{
  "norm_eps": 1e-05,
  "attn_scale": 0.177,
  "tie_embeddings": false,
  "warmup_steps": 62,
  "batch_tokens": 262144,
  "train_tokens": 755700000
}
Each number is 200 + 20 x the weight over the matrix's rms, rounded and kept within 0 to 999. Layers, rows and columns count from 0.

# layer 6 MLP down (transposed), 1792x448, rms 0.103, rows 1718-1754, columns 128-191
203,189,190,214,240,141,200,186,179,209,181,188,245,180,198,228,157,208,191,197,190,208,231,212,211,196,216,218,184,199,202,171,197,134,233,197,215,176,228,196,184,203,223,181,208,206,197,214,175,193,152,205,220,202,201,216,171,230,216,191,199,230,183,160
167,182,176,191,186,210,176,211,185,160,216,188,183,177,163,188,223,189,208,193,198,224,206,178,215,181,208,243,240,184,191,182,181,194,180,206,223,162,205,177,193,191,207,231,236,205,198,190,213,211,185,179,225,208,154,165,210,198,171,225,184,233,193,205
225,199,211,200,187,199,190,193,221,194,239,197,183,233,227,192,178,187,207,203,201,174,189,152,204,159,216,215,212,221,214,160,221,167,203,216,188,163,202,208,220,189,213,214,188,217,216,196,214,215,206,235,207,199,168,207,165,225,251,193,212,209,173,219
194,201,181,229,193,183,218,176,204,223,193,234,211,214,160,184,169,238,209,204,185,201,183,204,213,193,230,214,228,233,171,208,192,233,180,187,197,189,195,215,219,196,195,159,201,243,225,148,192,184,212,189,186,196,196,216,172,195,217,219,202,219,188,211
177,177,198,229,212,205,180,185,198,250,184,166,222,187,187,184,270,237,203,181,208,189,187,177,168,235,181,215,220,204,208,177,203,207,207,234,176,175,202,237,193,165,223,174,187,184,169,221,215,185,212,197,213,211,164,219,220,175,230,197,181,208,196,180
165,209,171,209,215,206,227,238,210,220,193,228,193,210,181,226,185,205,184,204,211,188,193,184,218,190,212,213,194,198,203,185,230,198,183,205,213,250,196,211,187,215,170,199,224,198,204,232,183,166,174,198,225,196,187,180,242,173,207,186,197,211,182,193
221,173,190,221,176,169,155,173,189,204,175,202,173,231,199,202,199,203,231,226,211,189,202,213,201,207,193,170,160,184,210,190,188,209,220,236,186,179,198,188,218,212,170,198,225,201,192,196,219,207,191,207,201,191,189,191,219,183,209,222,228,198,167,203
198,185,187,184,201,164,242,214,221,223,171,215,216,191,194,212,223,195,249,212,176,193,226,165,195,216,181,172,180,173,180,190,163,228,177,172,202,206,206,212,170,168,194,199,194,233,184,196,182,213,200,207,194,183,229,241,196,194,227,206,221,204,214,223
216,199,212,197,221,206,201,198,188,212,225,213,202,221,192,201,167,225,203,186,238,215,192,202,173,221,199,221,214,233,190,239,198,210,209,198,192,237,198,220,189,204,185,212,196,220,209,216,183,202,183,215,182,190,229,219,195,179,216,190,178,184,233,178
199,207,242,206,202,238,189,194,195,172,223,215,154,210,197,222,213,205,182,222,188,193,207,217,193,182,206,199,170,204,217,170,219,235,194,214,238,192,197,209,190,195,196,186,205,195,200,161,222,168,206,206,172,195,179,202,192,157,208,199,196,210,205,214
262,198,195,239,186,174,192,224,197,206,172,228,208,240,188,223,220,201,195,205,218,169,202,209,226,200,160,200,201,233,231,227,215,249,197,190,219,196,168,177,184,185,190,209,192,164,204,177,192,188,195,216,194,179,189,191,202,214,191,201,162,216,221,190
207,202,207,213,183,210,188,194,230,188,195,194,188,202,221,211,206,188,217,194,167,228,192,184,200,200,229,204,232,187,190,174,175,194,188,184,227,210,219,215,198,164,194,162,196,180,200,188,172,214,216,223,206,171,206,200,164,184,210,192,222,222,207,214
222,216,213,243,219,185,202,245,170,217,183,193,220,261,177,213,195,185,167,170,208,175,186,184,217,181,205,215,206,199,201,191,247,199,223,205,183,190,219,174,148,214,240,184,183,221,196,238,190,183,191,170,177,197,224,229,173,230,182,203,212,191,224,206
183,190,185,183,174,162,211,197,190,209,215,202,184,239,219,217,209,215,202,200,159,201,211,193,229,196,179,216,215,175,235,190,179,221,208,198,212,211,190,186,206,218,234,205,219,188,209,197,185,198,202,179,188,170,224,168,198,195,200,179,187,200,210,185
204,219,192,221,208,182,196,175,212,176,188,169,185,204,193,174,237,202,215,164,233,236,200,187,187,163,231,191,216,213,187,234,237,202,205,209,215,207,230,209,216,224,236,209,220,184,232,185,205,195,204,169,185,140,205,221,169,220,193,199,237,227,176,212
209,177,213,202,208,184,217,172,227,215,188,191,207,212,156,206,205,223,203,199,206,197,245,194,211,206,177,169,201,206,181,175,204,176,220,189,199,189,208,188,238,183,215,196,193,176,150,231,216,176,199,198,193,204,204,194,198,201,201,174,198,215,216,203
207,171,195,203,206,202,234,191,188,167,200,218,168,211,218,213,228,190,188,189,226,190,196,185,188,217,199,205,206,189,213,219,191,208,162,164,208,224,199,229,223,228,222,226,202,184,198,206,224,193,202,213,206,175,162,176,201,192,212,218,202,169,197,227
162,206,193,186,161,185,216,208,195,199,215,180,194,209,194,196,178,201,169,199,228,226,189,222,170,220,207,212,219,234,203,166,239,192,180,211,204,206,211,182,192,201,191,159,206,173,218,160,204,198,146,206,213,194,190,213,188,210,174,204,198,214,207,205
198,194,173,224,212,189,183,224,184,211,226,187,199,207,190,214,244,187,225,230,238,247,197,200,221,193,223,163,213,193,232,191,222,188,222,165,198,213,191,215,190,230,179,197,171,220,210,246,172,202,190,178,187,218,199,185,215,164,234,217,187,188,166,172
151,184,180,186,219,206,225,145,186,195,196,237,173,189,200,188,210,145,190,192,213,200,213,202,192,193,201,221,171,169,197,187,231,200,218,198,151,237,182,193,186,197,193,224,172,173,159,188,207,174,215,187,177,185,235,221,208,180,220,228,186,205,230,223
203,158,191,197,209,148,188,214,215,177,223,209,196,209,196,193,255,217,218,201,200,196,184,173,186,215,216,214,219,194,214,209,207,199,190,221,180,228,203,219,170,178,224,182,135,206,202,199,197,202,157,201,190,209,207,208,190,168,186,196,227,224,188,206
174,194,210,214,166,210,195,197,204,209,189,216,239,198,192,214,179,193,187,162,186,182,185,177,181,158,175,183,191,240,229,225,162,205,191,189,208,197,194,225,203,172,200,199,195,203,207,140,220,195,253,215,180,216,200,200,219,194,206,214,210,208,175,177
187,203,189,186,188,209,188,208,202,189,204,165,213,216,209,197,184,202,230,225,236,199,229,189,225,205,182,195,172,177,179,203,209,191,212,166,209,241,228,182,189,193,226,193,180,217,188,226,192,138,179,180,204,205,212,228,173,190,189,205,157,174,203,217
177,179,226,178,219,185,185,246,197,208,189,195,175,178,190,185,229,188,227,199,207,223,203,204,201,201,229,192,221,227,171,180,180,167,181,160,187,213,209,183,216,199,224,243,172,202,228,180,198,226,204,180,206,198,243,210,194,159,190,203,214,192,241,228
204,187,190,188,201,182,225,249,194,168,204,193,237,204,205,220,161,210,200,211,182,164,148,204,230,237,186,213,215,167,183,176,217,213,191,178,210,216,199,175,193,166,178,196,205,203,181,203,228,203,160,197,203,197,188,204,190,235,213,240,195,196,167,219
209,208,206,209,227,188,209,188,244,185,225,191,197,227,221,190,193,198,188,190,192,173,204,184,191,178,208,205,207,201,179,192,199,174,241,249,202,200,175,244,178,204,187,209,138,205,200,211,205,203,167,188,216,192,201,186,178,210,194,188,171,191,216,216
220,194,240,184,220,228,208,183,183,222,226,223,215,220,172,210,214,233,176,205,211,210,153,223,214,207,223,202,215,229,207,213,224,221,176,186,224,219,167,194,185,232,202,179,173,193,201,203,241,216,181,168,142,179,208,208,210,187,203,190,189,191,173,210
178,173,209,187,212,208,220,203,167,197,199,170,221,175,203,175,192,201,182,201,222,231,200,206,198,238,196,187,209,206,200,189,191,198,216,185,187,179,199,228,208,213,231,175,198,223,224,189,213,189,204,216,215,204,179,195,203,213,206,202,201,188,151,191
158,203,186,215,174,181,214,196,192,200,219,187,209,184,157,192,181,197,165,200,198,201,201,162,211,194,219,193,176,176,209,196,192,194,184,192,195,198,201,228,213,216,179,208,211,193,184,217,151,248,237,178,198,165,166,219,203,180,220,174,169,163,198,168
232,215,188,222,186,216,190,200,177,191,199,198,194,183,182,241,203,189,192,224,185,215,194,224,165,190,222,190,190,218,223,201,207,204,202,160,243,186,206,222,190,215,183,199,228,192,210,174,209,208,201,189,189,208,204,169,166,217,216,173,188,219,199,204
169,212,190,192,199,215,186,181,234,170,179,192,241,220,217,196,175,171,198,234,218,182,215,200,154,217,181,220,204,205,194,191,211,198,210,188,172,204,189,235,229,184,204,223,216,210,210,166,225,237,221,193,207,175,186,171,213,185,198,178,221,186,188,195
236,228,173,179,197,205,181,234,229,234,248,196,153,227,206,194,178,193,227,219,181,171,170,217,198,183,186,174,212,191,202,189,201,223,229,218,217,189,195,193,211,213,235,156,212,203,201,183,156,207,227,221,180,232,199,205,217,203,194,222,158,201,205,185
188,190,191,173,234,235,216,214,199,202,174,175,222,192,200,183,183,199,171,222,141,225,198,186,193,252,224,188,215,209,212,184,179,194,223,189,210,199,234,198,173,188,199,163,189,206,197,211,211,188,176,190,247,194,228,199,199,204,220,205,170,171,222,175
182,200,194,225,220,162,168,183,223,186,205,188,204,202,169,203,134,178,207,194,251,176,174,176,186,190,216,219,181,165,191,186,241,218,190,215,218,219,210,187,183,192,182,225,241,206,182,230,173,222,206,184,221,174,201,213,213,242,188,218,206,200,226,200
201,175,204,176,200,205,186,198,210,175,155,228,219,196,193,189,197,204,215,189,179,178,193,192,220,182,184,168,182,170,180,196,186,174,201,232,220,207,216,187,220,226,223,216,190,218,192,225,201,186,184,221,193,208,183,200,206,196,191,205,212,189,188,169
187,190,204,225,205,184,185,295,168,191,205,188,199,201,171,204,200,224,195,178,209,238,206,205,163,177,196,175,209,218,203,193,270,193,184,211,208,198,188,189,202,191,192,186,193,186,170,179,205,204,222,176,210,203,200,220,182,185,179,210,212,213,188,205
263,221,166,222,188,242,167,199,174,175,204,220,210,177,203,191,190,183,207,160,166,210,192,197,230,174,185,189,193,205,199,206,214,178,209,183,224,220,214,214,161,194,201,204,193,192,212,175,157,189,159,218,232,205,154,185,196,200,175,185,203,203,194,205
# layer 6 MLP gate, 1792x448, rms 0.109, rows 1719-1754, columns 128-191
177,162,220,186,183,199,205,206,211,187,198,175,175,203,192,197,203,188,208,163,209,236,180,191,224,217,183,208,189,164,228,187,164,194,184,184,211,222,209,190,181,177,202,208,224,222,169,204,200,211,243,158,194,180,221,207,209,188,183,193,199,190,219,189
196,162,178,197,213,222,176,204,188,207,193,189,243,157,178,202,220,192,190,210,227,150,170,174,195,196,187,153,197,181,230,216,207,171,208,221,218,201,245,193,161,165,174,197,194,181,189,206,210,181,172,213,211,186,190,185,211,213,187,224,215,208,182,170
185,192,208,233,186,207,181,233,213,204,187,164,169,206,161,158,201,214,220,199,226,236,194,168,212,220,181,185,174,187,202,224,157,213,168,153,219,204,214,221,167,233,230,175,209,216,201,215,214,170,190,208,207,205,212,198,213,198,213,219,172,208,175,175
172,223,166,205,218,224,197,204,176,185,206,203,198,236,201,223,200,191,243,213,220,207,192,225,158,167,199,219,176,219,172,187,186,248,197,204,186,178,189,208,227,208,223,209,203,168,196,212,170,221,196,201,208,188,163,252,209,192,204,197,227,211,214,219
190,207,213,203,214,174,198,180,200,228,165,199,194,193,190,222,206,240,204,201,173,192,194,210,191,179,205,200,213,239,203,216,184,187,172,160,196,218,215,243,202,172,206,262,209,221,208,228,216,167,180,209,201,158,204,163,214,216,185,185,210,213,187,166
212,282,222,173,202,191,208,204,197,211,182,216,180,232,172,180,204,210,155,216,145,174,217,202,166,196,182,178,182,199,204,228,174,189,199,206,226,226,172,214,224,187,206,163,178,183,207,207,216,190,176,213,205,214,184,186,188,191,258,209,160,170,207,198
257,196,182,198,213,201,193,229,198,204,179,167,192,233,209,229,216,227,228,182,175,179,215,206,187,197,183,209,183,184,212,226,194,254,217,188,207,192,202,207,168,193,220,181,177,211,201,186,210,200,202,148,208,199,209,163,188,182,202,181,213,199,202,204
190,177,166,216,201,214,240,184,228,218,179,171,169,199,218,187,204,174,181,221,192,187,212,200,196,206,235,199,172,181,212,165,180,226,175,178,227,189,194,230,216,217,161,193,201,171,192,193,219,173,210,207,211,198,193,188,186,216,212,181,227,175,184,230
208,214,213,215,196,212,184,166,179,196,211,228,177,215,221,243,189,151,241,209,174,204,177,224,180,220,197,198,216,174,207,206,224,188,211,180,212,208,161,162,199,189,204,179,233,185,212,242,199,257,202,237,195,200,198,217,175,219,209,156,171,176,259,186
239,202,224,220,199,220,205,172,219,212,190,193,187,144,195,178,216,211,195,168,179,204,159,213,151,214,183,187,167,181,228,187,230,194,201,203,194,193,192,215,161,200,184,203,192,160,215,213,176,208,189,191,178,205,221,242,188,211,190,218,154,232,200,205
171,229,192,228,206,202,198,225,154,195,193,189,192,217,198,202,233,201,170,205,214,182,194,174,191,182,186,204,212,183,190,229,209,180,181,218,191,218,194,176,213,198,188,209,190,211,189,228,211,176,232,152,190,183,226,221,203,183,221,181,187,216,210,227
181,195,185,255,207,212,190,244,209,202,213,189,232,206,185,232,192,199,190,212,197,191,162,226,163,202,212,177,207,219,232,171,233,192,185,182,224,192,196,193,168,186,226,181,210,182,206,185,206,204,178,196,204,207,194,174,200,233,245,191,220,214,177,225
213,163,207,182,189,189,188,231,203,199,195,172,185,171,228,211,221,188,166,203,228,226,184,204,194,211,168,168,197,214,202,182,188,206,187,210,239,172,163,177,213,228,179,185,180,186,175,185,209,208,221,195,170,214,218,204,190,196,180,183,198,174,201,221
220,225,186,215,232,236,239,167,193,209,232,195,174,211,182,175,200,238,207,155,202,221,217,204,191,168,171,222,187,204,180,206,211,236,198,211,205,150,195,233,246,234,207,225,167,180,199,188,187,187,215,189,206,189,182,209,189,218,230,182,251,187,204,191
180,204,197,159,187,195,195,224,177,181,198,188,176,173,200,164,223,243,188,193,215,226,175,194,182,209,207,188,215,199,195,192,217,184,221,194,203,187,211,223,169,205,238,189,223,216,199,191,191,184,181,225,205,198,187,210,199,200,244,210,183,205,221,192
192,220,170,174,226,193,199,221,222,226,164,194,226,199,161,188,156,189,178,176,175,214,192,214,220,231,200,194,221,171,190,209,185,201,176,200,190,191,217,187,195,182,201,174,208,167,218,235,209,193,226,225,200,183,150,186,201,199,169,169,215,233,221,207
199,211,209,228,178,219,168,245,226,183,195,207,221,188,199,223,184,220,196,222,193,217,191,213,203,190,227,169,223,181,220,180,213,191,158,172,195,226,209,200,202,208,181,184,208,187,216,189,224,180,179,177,201,179,223,221,203,232,205,216,233,198,219,187
221,189,170,198,206,201,200,166,197,205,190,187,224,182,216,162,227,209,207,234,188,216,191,248,195,209,245,184,194,169,163,239,197,229,182,181,221,184,180,169,193,200,207,210,232,185,204,203,213,177,212,208,192,186,170,206,251,205,167,200,195,193,245,183
206,193,178,195,217,199,226,229,205,165,171,187,207,241,222,208,186,182,213,208,186,177,214,186,181,201,190,215,233,228,213,237,153,182,189,206,193,176,153,174,230,201,175,216,151,204,248,191,204,197,212,228,207,188,214,235,179,207,183,190,196,199,178,182
181,192,207,189,238,188,210,218,200,176,190,221,209,169,206,205,181,204,212,159,172,182,198,187,205,188,197,197,231,169,217,211,199,196,200,201,239,199,190,213,198,189,242,179,152,185,172,202,227,169,192,223,142,228,196,247,185,184,213,152,185,189,181,203
186,215,204,184,233,192,211,194,206,223,150,177,228,229,197,229,173,172,181,183,180,175,228,201,165,205,192,195,197,217,215,236,202,188,220,174,211,199,192,191,181,166,217,181,207,206,217,181,232,245,226,193,219,200,213,196,217,214,196,172,175,186,204,193
205,176,146,210,168,201,195,207,180,239,195,188,153,177,224,196,159,167,193,223,213,204,239,211,156,224,221,204,188,180,224,188,201,192,218,189,204,222,230,241,196,201,189,201,212,187,233,201,210,239,204,246,214,240,220,184,227,201,198,218,196,206,220,215
236,200,212,242,241,183,211,212,203,207,200,180,194,205,211,213,208,196,192,209,211,209,216,182,212,165,225,190,161,200,192,231,232,199,195,199,168,196,173,216,208,213,200,199,192,192,218,200,234,201,223,219,212,173,214,219,194,199,225,214,240,192,187,206
178,204,185,222,268,173,183,195,216,213,160,191,173,193,192,228,209,193,179,200,217,207,187,168,163,188,181,222,164,172,175,198,167,197,169,180,239,190,234,173,208,206,234,216,225,181,208,192,180,181,179,189,201,180,191,185,213,218,231,182,227,202,199,202
180,186,211,181,196,229,207,206,234,201,215,201,216,193,231,187,206,217,172,198,188,212,207,170,185,181,195,180,228,224,216,196,193,204,219,185,203,208,183,204,216,208,198,181,202,187,187,189,206,208,196,228,205,203,208,174,220,208,231,181,220,211,215,172
205,217,181,187,199,165,181,246,207,204,218,176,197,133,191,224,195,197,200,214,214,175,231,191,158,201,172,186,197,190,196,170,172,222,224,218,204,171,221,169,216,187,214,225,210,184,209,223,199,192,164,198,217,243,226,207,200,257,219,217,220,207,199,198
181,201,199,212,172,238,214,214,225,231,217,230,203,192,171,170,221,172,197,217,202,167,219,195,195,222,191,207,209,175,189,163,178,168,223,221,182,209,195,179,175,200,210,189,198,179,209,224,233,185,202,210,214,215,201,188,187,241,222,184,226,214,177,230
179,202,205,230,216,184,200,196,192,208,194,230,217,183,181,178,161,232,197,169,186,179,192,207,218,183,173,224,167,214,207,235,199,175,233,199,169,196,213,219,172,194,183,237,185,173,174,219,165,202,211,211,187,207,131,207,152,226,185,188,196,146,228,189
208,226,195,216,174,179,198,208,184,210,175,205,211,206,199,214,221,188,204,220,166,217,197,180,217,179,217,222,184,188,191,173,200,203,169,159,192,206,170,200,217,192,193,201,216,195,153,218,216,180,212,198,184,209,196,163,166,174,227,178,208,241,181,208
158,203,206,186,179,220,204,169,183,217,193,182,200,211,206,198,222,215,204,191,176,200,190,228,206,210,195,203,219,207,184,223,192,182,206,221,206,196,193,210,192,187,226,188,198,223,172,183,231,178,204,184,212,153,247,219,226,229,213,193,171,201,180,188
206,234,181,220,197,214,195,215,222,188,182,192,185,209,181,214,178,177,212,181,208,198,209,185,168,199,215,189,166,199,205,218,214,201,185,216,200,224,182,186,172,224,213,223,187,216,215,196,206,201,151,197,190,213,219,198,225,237,190,201,190,159,225,162
210,218,220,203,223,226,216,187,215,216,214,194,192,162,194,201,202,201,161,210,227,183,192,232,173,173,180,193,243,174,200,220,215,206,199,194,227,224,209,142,212,219,191,173,176,202,176,240,157,178,171,166,188,213,215,214,212,199,165,187,202,187,199,177
196,173,219,220,220,201,208,230,192,188,200,223,189,209,179,185,197,189,199,182,180,209,198,175,211,222,196,172,200,168,186,231,195,218,149,185,205,168,216,206,195,191,211,186,186,178,205,187,196,168,183,175,201,215,210,211,187,164,197,186,205,239,230,195
232,197,197,196,187,214,195,194,203,230,198,213,198,195,206,237,168,232,215,170,190,213,184,156,150,218,198,246,226,218,199,189,201,191,179,196,161,199,175,198,202,209,194,192,202,180,194,187,179,242,221,197,203,206,175,213,167,199,204,183,198,231,222,226
170,199,199,222,190,185,249,195,208,203,211,229,207,202,224,192,196,172,211,204,163,193,184,182,187,172,190,177,198,171,194,200,182,185,183,186,189,210,192,189,197,193,186,211,208,209,200,192,170,208,182,180,163,201,201,207,177,199,178,180,198,228,248,188
180,213,185,195,202,177,190,197,196,184,223,187,189,186,211,170,194,187,198,206,199,222,215,180,235,206,160,200,180,220,230,190,185,220,190,178,208,211,220,196,214,228,214,207,216,220,211,226,191,189,220,193,218,196,185,206,194,202,253,183,216,219,196,209
# layer 6 MLP up, 1792x448, rms 0.113, rows 1719-1754, columns 128-191
231,245,250,207,216,187,214,230,202,266,192,212,210,215,214,185,210,180,190,231,188,195,176,200,198,214,215,169,211,218,214,203,199,173,223,208,233,205,202,206,188,205,208,177,188,211,206,200,224,194,197,210,213,183,184,234,221,195,203,195,201,194,205,194
184,184,205,221,189,191,207,179,194,185,207,200,216,213,207,190,190,172,182,209,212,214,210,255,181,210,198,168,163,157,189,204,183,225,136,209,237,223,187,182,203,196,218,212,193,192,182,164,210,212,206,199,171,190,205,215,253,258,218,202,181,161,204,178
208,198,181,161,196,232,166,200,232,207,225,175,153,208,200,237,196,226,191,224,198,199,242,228,184,204,206,204,175,170,211,196,182,166,231,205,222,228,197,215,194,194,176,230,216,176,180,214,194,202,187,195,221,210,188,198,226,221,210,191,200,196,177,188
237,202,190,225,199,194,215,189,199,219,195,204,241,183,224,181,171,206,157,204,189,198,212,189,228,218,221,186,200,213,217,198,195,183,225,196,233,227,209,189,209,268,150,192,208,213,217,217,200,181,203,184,178,215,213,159,183,211,217,187,192,203,157,183
246,183,161,186,227,224,170,188,186,176,214,214,192,189,200,201,193,220,226,216,198,183,231,219,188,208,195,202,184,192,213,202,203,187,177,180,206,235,190,192,176,182,224,191,234,176,193,198,226,189,235,207,180,206,200,222,190,205,218,202,215,217,212,201
197,211,206,183,229,239,238,167,223,205,188,192,203,189,179,220,210,233,203,194,216,207,193,202,191,192,215,191,195,225,174,238,215,193,169,176,229,209,205,205,217,216,223,170,206,218,214,154,182,215,194,172,172,201,206,185,150,206,214,166,189,202,188,219
178,174,195,219,202,218,187,234,176,202,228,178,199,184,225,185,181,183,200,168,210,203,198,253,228,193,225,238,215,197,250,160,198,165,191,205,191,174,189,223,210,180,204,243,209,192,168,168,189,228,186,188,226,180,193,179,175,216,194,211,189,167,198,184
207,210,218,212,184,201,173,206,213,184,190,197,228,172,179,198,212,156,197,205,168,161,202,218,186,187,209,179,204,190,188,148,212,201,221,208,209,168,188,193,207,230,211,224,187,210,191,200,202,195,201,194,202,182,196,187,204,191,213,202,184,233,190,210
207,175,173,206,222,212,201,186,209,192,210,217,240,199,194,236,196,225,209,209,233,196,185,136,207,201,213,255,201,205,230,176,205,234,186,187,209,208,215,147,207,222,229,224,204,192,202,206,210,219,197,189,216,208,179,213,228,198,195,212,199,213,182,163
207,205,203,196,202,187,202,159,219,210,223,207,182,175,243,193,185,204,195,191,220,196,231,186,191,228,250,153,190,172,231,200,211,216,194,217,207,210,235,228,196,201,214,184,203,230,223,212,224,200,195,192,159,199,219,198,184,205,212,196,199,169,159,184
192,203,190,172,206,170,226,201,211,205,198,208,234,189,183,179,179,217,219,181,192,189,193,200,214,178,207,187,156,163,193,185,212,212,195,189,193,208,144,196,199,229,227,207,244,166,197,220,184,215,171,207,191,214,193,211,190,170,204,188,228,202,200,204
223,209,204,205,220,249,165,228,212,216,198,182,215,170,167,200,218,181,197,187,211,209,195,190,207,168,222,190,200,204,199,206,208,206,208,186,184,258,179,205,193,163,182,214,195,160,212,247,242,178,181,219,171,199,159,167,194,201,197,188,163,199,197,215
200,192,203,203,198,224,197,203,170,190,246,180,207,175,217,195,218,194,219,203,199,223,167,185,240,203,212,206,162,202,181,193,187,192,209,196,194,186,195,207,154,199,186,182,188,193,221,213,203,195,190,211,220,205,190,258,190,199,178,172,199,207,217,222
231,191,175,233,198,205,219,208,192,204,206,190,197,211,189,166,183,253,230,135,210,217,239,202,182,181,180,240,230,210,164,222,194,186,193,209,202,203,176,225,239,204,216,224,233,134,218,230,144,197,203,170,205,204,182,233,192,214,174,202,190,213,205,229
187,186,191,218,230,202,208,201,186,193,228,235,201,213,208,198,208,193,190,233,199,233,179,191,194,181,189,178,181,165,223,220,182,169,201,210,234,195,183,203,168,138,216,189,179,201,214,196,183,212,193,185,168,169,193,186,169,233,225,182,190,187,207,203
176,192,182,177,193,183,183,215,198,216,194,208,250,196,205,192,176,197,198,225,214,183,189,224,227,186,236,195,222,222,190,201,208,205,216,212,189,186,215,169,169,179,181,181,179,227,205,192,197,207,178,221,184,203,226,225,215,213,189,192,220,229,234,169
202,183,216,172,214,185,192,169,207,187,173,193,158,194,212,201,205,169,206,202,181,203,237,201,224,169,164,212,187,193,172,213,187,169,216,193,219,196,196,199,209,192,183,212,212,227,188,204,178,194,238,216,182,198,160,186,201,203,223,180,192,196,172,214
181,177,188,186,190,212,208,173,188,216,184,194,179,202,208,221,177,196,175,193,195,172,203,224,181,186,201,196,192,205,172,188,231,229,215,212,171,210,209,211,191,183,226,242,219,199,179,198,218,218,178,215,201,205,182,236,210,196,203,211,182,216,215,197
196,247,182,200,242,212,229,224,207,206,197,182,211,198,215,205,210,242,196,182,206,207,182,169,191,194,233,180,232,190,213,211,153,205,186,189,209,193,229,178,195,224,185,210,198,220,222,207,206,196,192,185,205,191,206,237,188,177,212,181,218,223,192,184
224,168,252,191,192,239,205,190,191,238,192,229,226,194,164,197,168,233,176,231,188,206,210,231,210,173,225,217,218,194,200,205,196,225,202,209,204,202,172,192,203,200,216,209,216,198,202,162,212,228,217,203,202,189,195,194,208,218,213,237,166,251,190,202
192,202,232,180,200,194,219,211,221,212,174,180,166,184,138,201,205,215,220,203,188,177,202,213,234,219,214,205,217,199,219,167,222,199,213,193,212,200,204,202,211,193,203,188,196,218,199,192,222,205,214,160,185,184,203,188,220,187,223,198,184,163,186,198
194,223,281,203,223,229,245,214,160,190,193,186,181,180,164,223,217,191,151,222,214,167,201,201,180,186,222,185,216,230,199,192,232,196,213,222,196,183,194,220,222,224,188,180,218,176,199,189,196,194,188,192,198,180,188,183,234,194,193,215,194,225,202,177
195,189,192,206,222,234,222,226,205,185,229,206,230,215,211,174,180,189,204,202,178,178,164,231,219,221,209,233,184,191,219,200,206,179,166,205,236,185,207,214,186,198,203,223,235,192,185,202,226,195,189,210,194,224,165,208,196,228,205,177,199,183,194,212
198,217,211,196,192,217,174,205,199,216,230,180,183,167,162,206,194,207,186,168,205,194,199,184,163,199,184,218,207,210,219,231,192,203,206,210,156,241,189,263,228,193,180,197,220,210,181,192,178,179,185,237,193,209,192,196,234,178,229,168,196,200,217,205
235,198,207,204,179,205,185,191,207,177,194,215,183,229,216,209,195,177,195,204,198,220,226,193,211,199,211,221,211,210,239,237,169,172,172,187,186,206,181,161,212,226,198,201,201,196,204,181,235,216,230,214,221,204,191,196,220,187,175,216,203,222,157,172
198,172,206,193,227,168,200,173,179,175,195,188,184,196,205,179,206,151,198,188,195,184,178,199,217,183,162,178,199,178,178,222,229,223,224,212,180,230,225,208,185,201,229,222,182,204,222,206,204,222,191,220,222,197,181,220,178,184,169,196,175,196,225,194
204,222,203,206,203,213,161,199,257,211,204,182,184,197,190,222,183,211,223,183,171,175,191,179,233,181,182,178,194,201,209,201,199,173,211,188,232,203,170,188,191,173,182,217,165,200,165,201,147,186,205,184,183,185,188,199,178,202,227,217,216,215,220,208
181,202,177,180,183,179,145,223,180,212,216,207,220,178,204,203,198,192,216,225,218,224,189,172,199,203,178,229,219,189,175,198,175,221,178,194,177,224,164,170,193,216,216,189,179,250,217,173,231,183,180,199,156,223,262,212,203,220,217,179,172,235,202,243
159,180,222,206,219,216,208,206,205,231,190,178,206,214,205,131,202,196,213,160,228,177,196,184,218,203,183,214,191,195,171,200,221,212,204,184,188,230,190,186,186,190,218,178,177,220,199,208,185,207,196,206,221,208,179,219,243,176,198,213,194,179,214,202
227,217,191,208,207,230,204,192,165,213,198,224,219,193,187,195,204,180,215,196,220,165,205,207,196,226,205,197,175,219,213,165,227,190,167,208,255,210,174,172,225,200,219,159,215,170,197,229,154,206,179,190,215,173,229,226,193,194,196,179,249,205,181,171
208,193,200,184,199,202,171,163,207,208,187,162,215,219,187,200,191,209,193,188,231,228,160,194,185,221,243,217,156,214,218,245,243,193,210,215,181,181,214,211,177,233,185,215,194,173,177,223,224,180,206,165,227,190,210,214,186,214,212,186,207,246,163,213
186,177,189,206,193,181,181,193,224,199,182,207,184,229,196,207,186,176,225,215,221,181,245,190,202,166,188,213,184,165,185,202,200,231,179,207,219,183,177,220,181,163,214,199,167,168,182,180,213,216,205,226,167,210,200,204,180,192,165,206,242,187,203,230
187,217,177,181,208,250,202,239,204,219,184,202,199,233,200,200,193,237,186,176,168,209,180,165,218,199,164,153,264,226,184,187,222,217,216,175,225,209,157,251,200,177,206,195,179,199,208,194,256,217,223,189,221,194,192,223,192,216,185,187,168,200,199,204
250,214,194,197,210,186,216,174,193,184,233,205,215,193,211,180,165,226,195,203,227,173,204,186,204,195,212,178,191,185,209,212,205,213,228,219,250,203,245,231,170,184,202,186,182,207,183,225,213,179,196,193,209,162,199,191,237,217,206,166,217,171,203,186
200,217,216,191,200,226,208,182,209,169,247,200,218,195,218,244,223,222,229,251,207,237,238,209,215,214,197,197,224,201,231,180,194,197,192,207,245,256,216,199,184,206,228,209,180,240,222,188,154,177,161,185,218,188,223,209,207,208,218,199,199,216,203,214
219,173,212,201,206,158,208,195,202,239,197,213,219,242,173,189,229,195,196,222,222,198,221,214,144,196,222,207,192,180,162,171,169,196,190,211,210,207,186,182,195,173,230,188,200,168,177,188,205,199,185,188,189,178,235,217,195,201,221,181,225,182,189,201